python train.py --n_head=1 --vocab_size=2559 --norm="rmsnorm" --norm_eps=1e-06 --init="uniform" --init_std_down=0.00586 --weight_decay=0.028 --warmup_steps=200 --final_lr_fraction=0.0 --dataset="wikipedia_en"
Each number is 128 + 24 x the weight over its row's rms, rounded and kept within 0 to 255. Layers, rows and columns count from 0. Numbers have three digits each. The size before them is the row's rms in percent of the matrix's.

# down: layer 7 MLP down (transposed), 256x64, rms 0.0506, rows 34-89, columns 0-31
# gate: layer 7 MLP gate, 256x64, rms 0.208, rows 35-90, columns 0-31
# up: layer 7 MLP up, 256x64, rms 0.221, rows 35-90, columns 0-31
down34 111:132164120115123134087166109091110163101120167104134100142122110097150141138144171134127105142124
gate35 093:117139136130126087174123130182120107136155123166112127159134107123103151129148124118146116110140
up35 087:162167159120143107166160107130158157093156120165141116127189144142135149085127136126101119134162
down35 092:121125076117140155103124122116147159086124115137089097131146116124101100161184105158130136106124
gate36 092:106159123161136151158133159124166185127126139133086160098136127126104123133110191124097125141086
up36 092:150128141128170148131092092094132114123137118108185124169102107169088112109115088080134159120113
down36 086:142134104120109184107169128067110147106124162104104127111114129097125117112139094152113151176151
gate37 089:137129106153149109123128107126154149130112123113162109103146107153132127094141148082146161107183
up37 087:153114100136125152165148127172110106136092166102072118137145139145096131133125142059130142136100
down37 088:152125148124108131130157101092123128128137110113091139117139151169137156098107115154122138149114
gate38 100:108140145132120164109143141130145157094140140155091134136117117081117127112081135143171117118155
up38 102:122137102158154087110131150123126131076133118133113173124094120090153146080133113108125122129149
down38 096:162102111179124120133174126142172127149164120136126132146112139161195154140157137123131133108131
gate39 092:150153075159139155123144116127175145112176129111132174155132133118168106147105149149148140158133
up39 100:115120131125100143120103160162112118156115116149128181135136161100085147120134193103107119110119
down39 090:160188124136114137130136136138141145115115119120125119106140148182186141112154095099154095147135
gate40 100:145077108165122120145073083094144157152159102163139102143147109133145134091141125162173138113148
up40 098:150159174145136128133120073166103117145171111168137137126169095119133125140133147097121118140157
down40 098:103120091106148118133151131129142121146118117109127148153087148094094148138090137131157175119123
gate41 116:098116081122109097078115119116097154132127133140147072122110107145117079156137172104139130108154
up41 105:147132131126119163168130139143103162106099078138125144137129112119163132125131098108134121182104
down41 107:120135159116100133150155122096125119180142128135106116143133091091102143115096118120098134113107
gate42 089:121088144151126124149106150128160155105146145121144154142113121135082139210112106124119099122171
up42 084:116097179160146130114145071153140149133119157148147183112094152122110085133090164114153115150145
down42 115:135128075120092107126074149149129116172160096124119077149171121120144145137181121092127153122108
gate43 096:088149146174103145098144123159144142133121140162095100067128135128098127132147134104129147142134
up43 096:139146122105149178097070148122115131153112169126129077168098158122103122158137129135131132128108
down43 085:150159150159087099107093138123097118101143119097138154125158165108171136073142103152134085127074
gate44 087:119130174146120124133122112181148104099170125154099134136121137123091133127110117120149106123153
up44 095:127137119148109141124127109124171135150134094081156134102096120161149127132137099083120146109155
down44 092:159120153128125146130138154111077130130157149140171120099112154149127142114110107151096103118098
gate45 097:131119137102126138146106135130170193130165149134150139122117110109119146126142108109170096105140
up45 104:113059152120174146130184115114144087147106119144102083166121129144097103127115139140104136141096
down45 112:152094096106112166108095118134196172149183144112086157189120129103177122149119151106136136138125
gate46 107:108147168129119143095097129121127170091147142125154120105142131136135092106143150108127200111175
up46 119:104147176110110128140072105092142137125111155130136106128127095142112134135149103131126167126104
down46 107:098123107112152118112095116143110095128142112104167141158099084102119144157139145111082121123165
gate47 109:109119094152174143120137149089106115125142141142110124122115125093151114123127109089125155123135
up47 109:090079131135139118110154146066133170153117114142160122095133172127096123108100159147111129096105
down47 106:161145127145081114134116157127123145124159123116112152142161111094117102151158143123110126142140
gate48 094:127153103158152156144149121136137135088170159114118108106123140101107099164117118076112140143172
up48 104:109098154172104119119126097100125181119141140112157141121110113177124130117133109086142104103166
down48 091:129160122129139121101116107102102157144142150136104174162102165105156156123116112149116137131144
gate49 104:149107161134106120157094115152143178126119095149146130126118096138129143109142153149100156147100
up49 107:118177141139139161123103110138139158107152119175130149096109132161109078126121107152124182105142
down49 092:145148147096077090143137120115063115141136126113137126126169135127155161086104113138108123134084
gate50 113:144143158130147135130128156143156158089150107123128135146145146097110191106124150139165131078177
up50 107:138091114124158115133146160106140140103144117185126172163117145095091151120115127081179162082131
down50 111:134092112143140160111127146145130138096106153144130073115135130132129048174184095138167118109142
gate51 092:187174140162168107147112131096149110110102114173131106160130123153121158127110145127153137135158
up51 097:150126108168113151134131154146147116116113151098122146112158155085112136104147097127161078137140
down51 099:140171157109150141174097211128135082106143086128142153113115137133089158110147159146130144148121
gate52 088:132159127120123134122166094117123097096143133159178076112156156136146152093136146130138115180101
up52 099:139106108100157110131110142137126074143109112150144117130132136118077111144129105106141117113119
down52 097:106089094109137134163165142168141157167145085097112106132121127112109147158112118123156095084118
gate53 108:115130127123150104151153134150116114131157162112091099126137157116120149148132150166138112142126
up53 120:153122149159134134076086092122087127095124121113163146140103126041129137128126118140147136105125
down53 110:058173106140100103135092120139106124156123134114134103111159132127115134116127124129157141125097
gate54 097:113119127103161129139130096134107099093145107109163153138100134127119170140157124125147115135128
up54 097:165107155132154133154101086094124099107161133150169113102163163147163129117180126124102130131118
down54 099:114115116166137113112116119127155137155114109096098114129182109154142100154153162114110152104143
gate55 098:163117120115135115121144122103089122153144102167091153116112111152131137190146105093128144124150
up55 103:171098169130134122121180121126123122123117116118122164095144139147096117183142154101121147147117
down55 089:127160127131126132113106111168102093149130145100136156168147100097126127124133113178097124176171
gate56 104:161107115162129098180085121138135132144125140058092106138102129130109135168141106116139122144119
up56 101:173144137099136156134108117101138154094102100089168151124142083118154105094103134109145111167156
down56 094:123114110145149117151172141133125152115154125165113116154129125107085136123109073139123183120069
gate57 083:131105159149083114156132123158163142146139120149081116146148148078139112113137137115125122058143
up57 093:145113111111146084132122144137131190133140125111139135125183117138119135162111151153116123135122
down57 098:116116113109108115126182136104099121109157137120162126166150102166131136139129092112094122151135
gate58 086:122135092145136093151066108131116126109144098127169192123149133105083124109138128121131159122102
up58 096:102146089133131190133121164150140175103107117153145183140124156111173130102107084125088109134123
down58 095:116109170153115140108157106110097124144106109151133136128083142140142098110152107165134150148121
gate59 103:157094113124104114158112120141117103142119126103130078093128162125131110149141152135103142132112
up59 105:148148149131108143108133107179126080168147125151112138146150136142153116131191132147129158154131
down59 103:129155140110083117123083127126109163125110094098133148096132112126118100132127105148078136132090
gate60 090:112162126160121116149110108152072116113179112169139093141148151202135132116140136117121143148144
up60 085:117116155126148127137109129155137120130080157109129146154141135147175109148138087116138152136161
down60 090:186121123149165143143110155112143109137143129159110096093174108169139099130134159125130096145161
gate61 105:119119166151117139112120118152133084115182155153123133113132144117146179101127135122123163182073
up61 107:162136068114145163148101155098144153169109110088141080139137152124139101137130119140179128095110
down61 106:119096137103164120162116100127114096128154115156145173141114113149127127144123121118104139132082
gate62 109:124116137160104118136128158174116158132164115144150120157148093142133126114143114089112123106129
up62 099:118132108138164119170134138133141153164133142120122118138127120138159125092087142158123187123135
down62 104:150121152125153155128156138149108140114132160169073142141156153129091161132066147159140108116105
gate63 094:139152179144137089147152128142164153142127133178096163122101141118128122083129124119144123142165
up63 092:102162106150147115147078148143150102156114103142132119162159134119124082090097180132129134129112
down63 089:140108148137122145083142151145142139113085156112152109136071149111122124119137123149138106182150
gate64 126:139093133143153148139126114114169152174174139165156095164142109118097078155111155129113108111107
up64 124:134136107128126076147142112143084090105150122163111072146145133160118113133100182099134132089121
down64 107:111114125115178075161138110119120091143099132112141148107105162141156138089120105130157091142128
gate65 106:152107125098150142151084114137158100128165129132133103140143161173114135162117179140121139144109
up65 108:163144099105093104127147141167100114132102090153110134152089147126156106133121113142088123078156
down65 108:113136143162144117137155175098179107149122122169111115115133110155126147135130139148127140075138
gate66 102:100119120122134118085107108120147149110142140176133120077095131153066182151153124122140119108106
up66 104:150132138129123126109170115153132078130109135090134135166129150126135144107137121107111106123116
down66 102:122122145096146125110163160096158180090121154154177118127118146150116128127128128162146121133151
gate67 090:145113134096123138113070104132147113149133102105115100153161137133139147144156141122166156143144
up67 090:167117141141135169139095162158102141099166112111121149102157145174132130094119086119173132117100
down67 084:142114135162139098126097128153139107112140102124122139082176069146171103167143103098091130116125
gate68 101:138123161125115186147122099121114143159092127155126106104087115108149166117122110092103108156131
up68 107:147145130101134084105152130132177145138161113139104151157138164179145089129118159115162136123118
down68 165:126126133197138144124174058145136146139097139155105097127117098151177096120122118095157144132152
gate69 103:120099068126147130112107158134068094121096107155141121198138087130096131126159146139177159125106
up69 096:151097144140133125113135107117141115134190124150147119135105165098116109113146126128124122131119
down69 094:130126138124160168183122091102113109111085122150100141139122083112128132155154120139169154143130
gate70 095:132137124154136171116133096175173155074155155191109118133140125140112140119158136180147113148165
up70 095:128135139137156126136115069142132121138153118141191089115137176154137096130130101159094141108147
down70 097:165144156080129108127141083139111123144112167108107156155117139094128129115130132182100140127099
gate71 093:132124127152146089093139122152160102128112125130167095134121080133134160131154184162184113126080
up71 094:103138124146137103126109107074145148154112137082167133134110156124108086128097094119149096079117
down71 093:116114131137158150142109143155155107123104146142171123127158103150148121125173108140138119132155
gate72 091:091143125131125064106132090150107106122125104150085142114123110157121168116144086121126154119120
up72 097:115111116124128150158164128091156149129107155122126095150163088110111082137121104133151147145113
down72 096:127136160178126124153146085110120121115082140151159142149118177135146107092108146125113089122094
gate73 109:151124153115167131106133133147138164159145135096167117150132127119127127122118111115087136108141
up73 096:106143117152174109140112129107161157127120120104143119118119118137128128096148168101082129149116
down73 101:144127132118136144107146114093113137129122174147124122139151096115118150107069129122147091107117
gate74 099:134117140127135127166135104104138100111142131158140102155112067154113138154161134104149073146132
up74 098:176109143152128144134120121091156129145118147137131142102159079131121129114162171134098119131081
down74 093:086131138097138119126093152101153113161118162078140108100127172126112134127126153088104125149100
gate75 107:092120120134112136102128144092133132158147121149114136137085119100105144133160122156112146061118
up75 105:135129159127106099125071109186151123142141100153172167134111119114135112120129125128129177147140
down75 104:094152166147140115131123163102141135151153096106099147121140119162142183110139101135122108102082
gate76 091:140147140110154125119164101133120119102127185124132116149162169131147123121094130112140133113143
up76 099:091129102064167118131099136125145130158147122107119132116088094149096106186093104108153148148118
down76 092:143111124149100153130121132129106140134121108144150135145160115086100185128084111110142124132134
gate77 096:125109142167098140175154108174160169117099110079091110146112106135089120137117115121149129162135
up77 111:107133081120139110101108126174065141164116182150140128184150155138120114130133144153121147129151
down77 101:172090117113110154127105099109117152140133147191117105098156103098098137148133170128103142112087
gate78 103:118126069126101096100129124108137148156135165155102135096104131099092102118124115160131118138074
up78 105:112106140112173097094140150105089154154113149113112103073102134129138125125133106079116129067091
down78 094:141155167108138125091129159147133156145140164115159145098168166153126126105186165134117108146138
gate79 083:151102119149132149155100041125179111143134118105118094120102159123150149163130112148139117122149
up79 082:118132095154142114106138108106130096071104125126145146145098077140080101119181122124094172161131
down79 098:117156159129101127120136192135147135118101142155159136165098120115135093111177125152115137161137
gate80 114:123095160130148173110083147115114113095130113092126131195102126101104134104140144148139129138137
up80 116:155147133117104125130125126171129182129066067128110171172126142103107130131095083125115118090154
down80 108:150134118149102128127142095093109075118113154122106143113144115126141090117150108108152114195126
gate81 101:138079137143105130171152145093147129136161109137075122143101114154108117116143129115114139118132
up81 102:128138099106156090124120150107144133110126161134110153151131123154127202070115143125071117146128
down81 107:138132138146092145098101139161087139138140074123170073115115130101140101191136110104124119109135
gate82 102:126161138146154122137149089165085098139170165146091134136100132136086153171150100141130106087120
up82 106:065166142165100148127137096120150110116131082107115081115132111150097124113161114123114105136123
down82 104:132118137172175134139150146137151148157114121134135103127164128097171095144106093158150186133106
gate83 101:127152136141136125149135144124128114158130037124168122145122106143131109129172136101109148122112
up83 095:112131131120128106185124062158123141146111096128120085092127104129161165173136162161127114130107
down83 084:106119100123113182101114128085128168109149151167122134129173116091109137132113127109116160118115
gate84 096:169113057127142134172121111139140117087166156090101115151151120144109129149126172131133139103178
up84 106:140122127139134095098133141092103090106142142096108130164100110084160106130107128098170118116098
down84 093:115136111129126140141177133152133166125142115155114089097153137155092129133097140209127147109144
gate85 101:108119154113145136108079128161136114115119138129116110120127141141142159128111148108124081067153
up85 093:147167174092130177115156141168101130124119131132141166162124105141102101135119134138119140153129
down85 094:166121159120138115124126074134150109087145130091122107113117131127125142118121107088157111161152
gate86 089:131140112139118136097129118144122164130114125118125120120157127155161132109134121071146133106199
up86 104:123127088141118134094112127102165134120146150161144129110088092129118154109132088147123111156107
down86 104:134104126088104151127123130140138140152130121130118106152105140100113178106122159116124154100156
gate87 109:142123182141133153131137085091158177124162086111124143095131134136142120116146140114167136156111
up87 103:100131146141115162160135170169114136153125140131149134145116086082116127154101109103125115108129
down87 101:136129105145144127082140140142120142118121188153164129157109126090123129172167160143119159128128
gate88 105:101150113167103106122108117133141092141115129108108065162125092085103159117146119126152102086124
up88 095:092135108132131107163144154131146151144132135114117145105141135129080184140098131132117146183103
down88 104:076122175158091154175104163103164126115137105150139147162137134123113087111108116112145129125170
gate89 092:136140107116127131110133156136097156117105123126106101163156140134164134153151116131130098159165
up89 087:125110144116148164140138150096150154109121107155179130139163086202126112119142125125152133141131
down89 082:093141116126143118165176110099137146137115159123153136134125133174127116069158100175123135138116
gate90 098:106136129139120138118122109134130128116140137113147115107160110146135180158170132126131102157155
up90 088:114143074120145071138151162112109130102108148113136136114136136118152128138140119114142104119180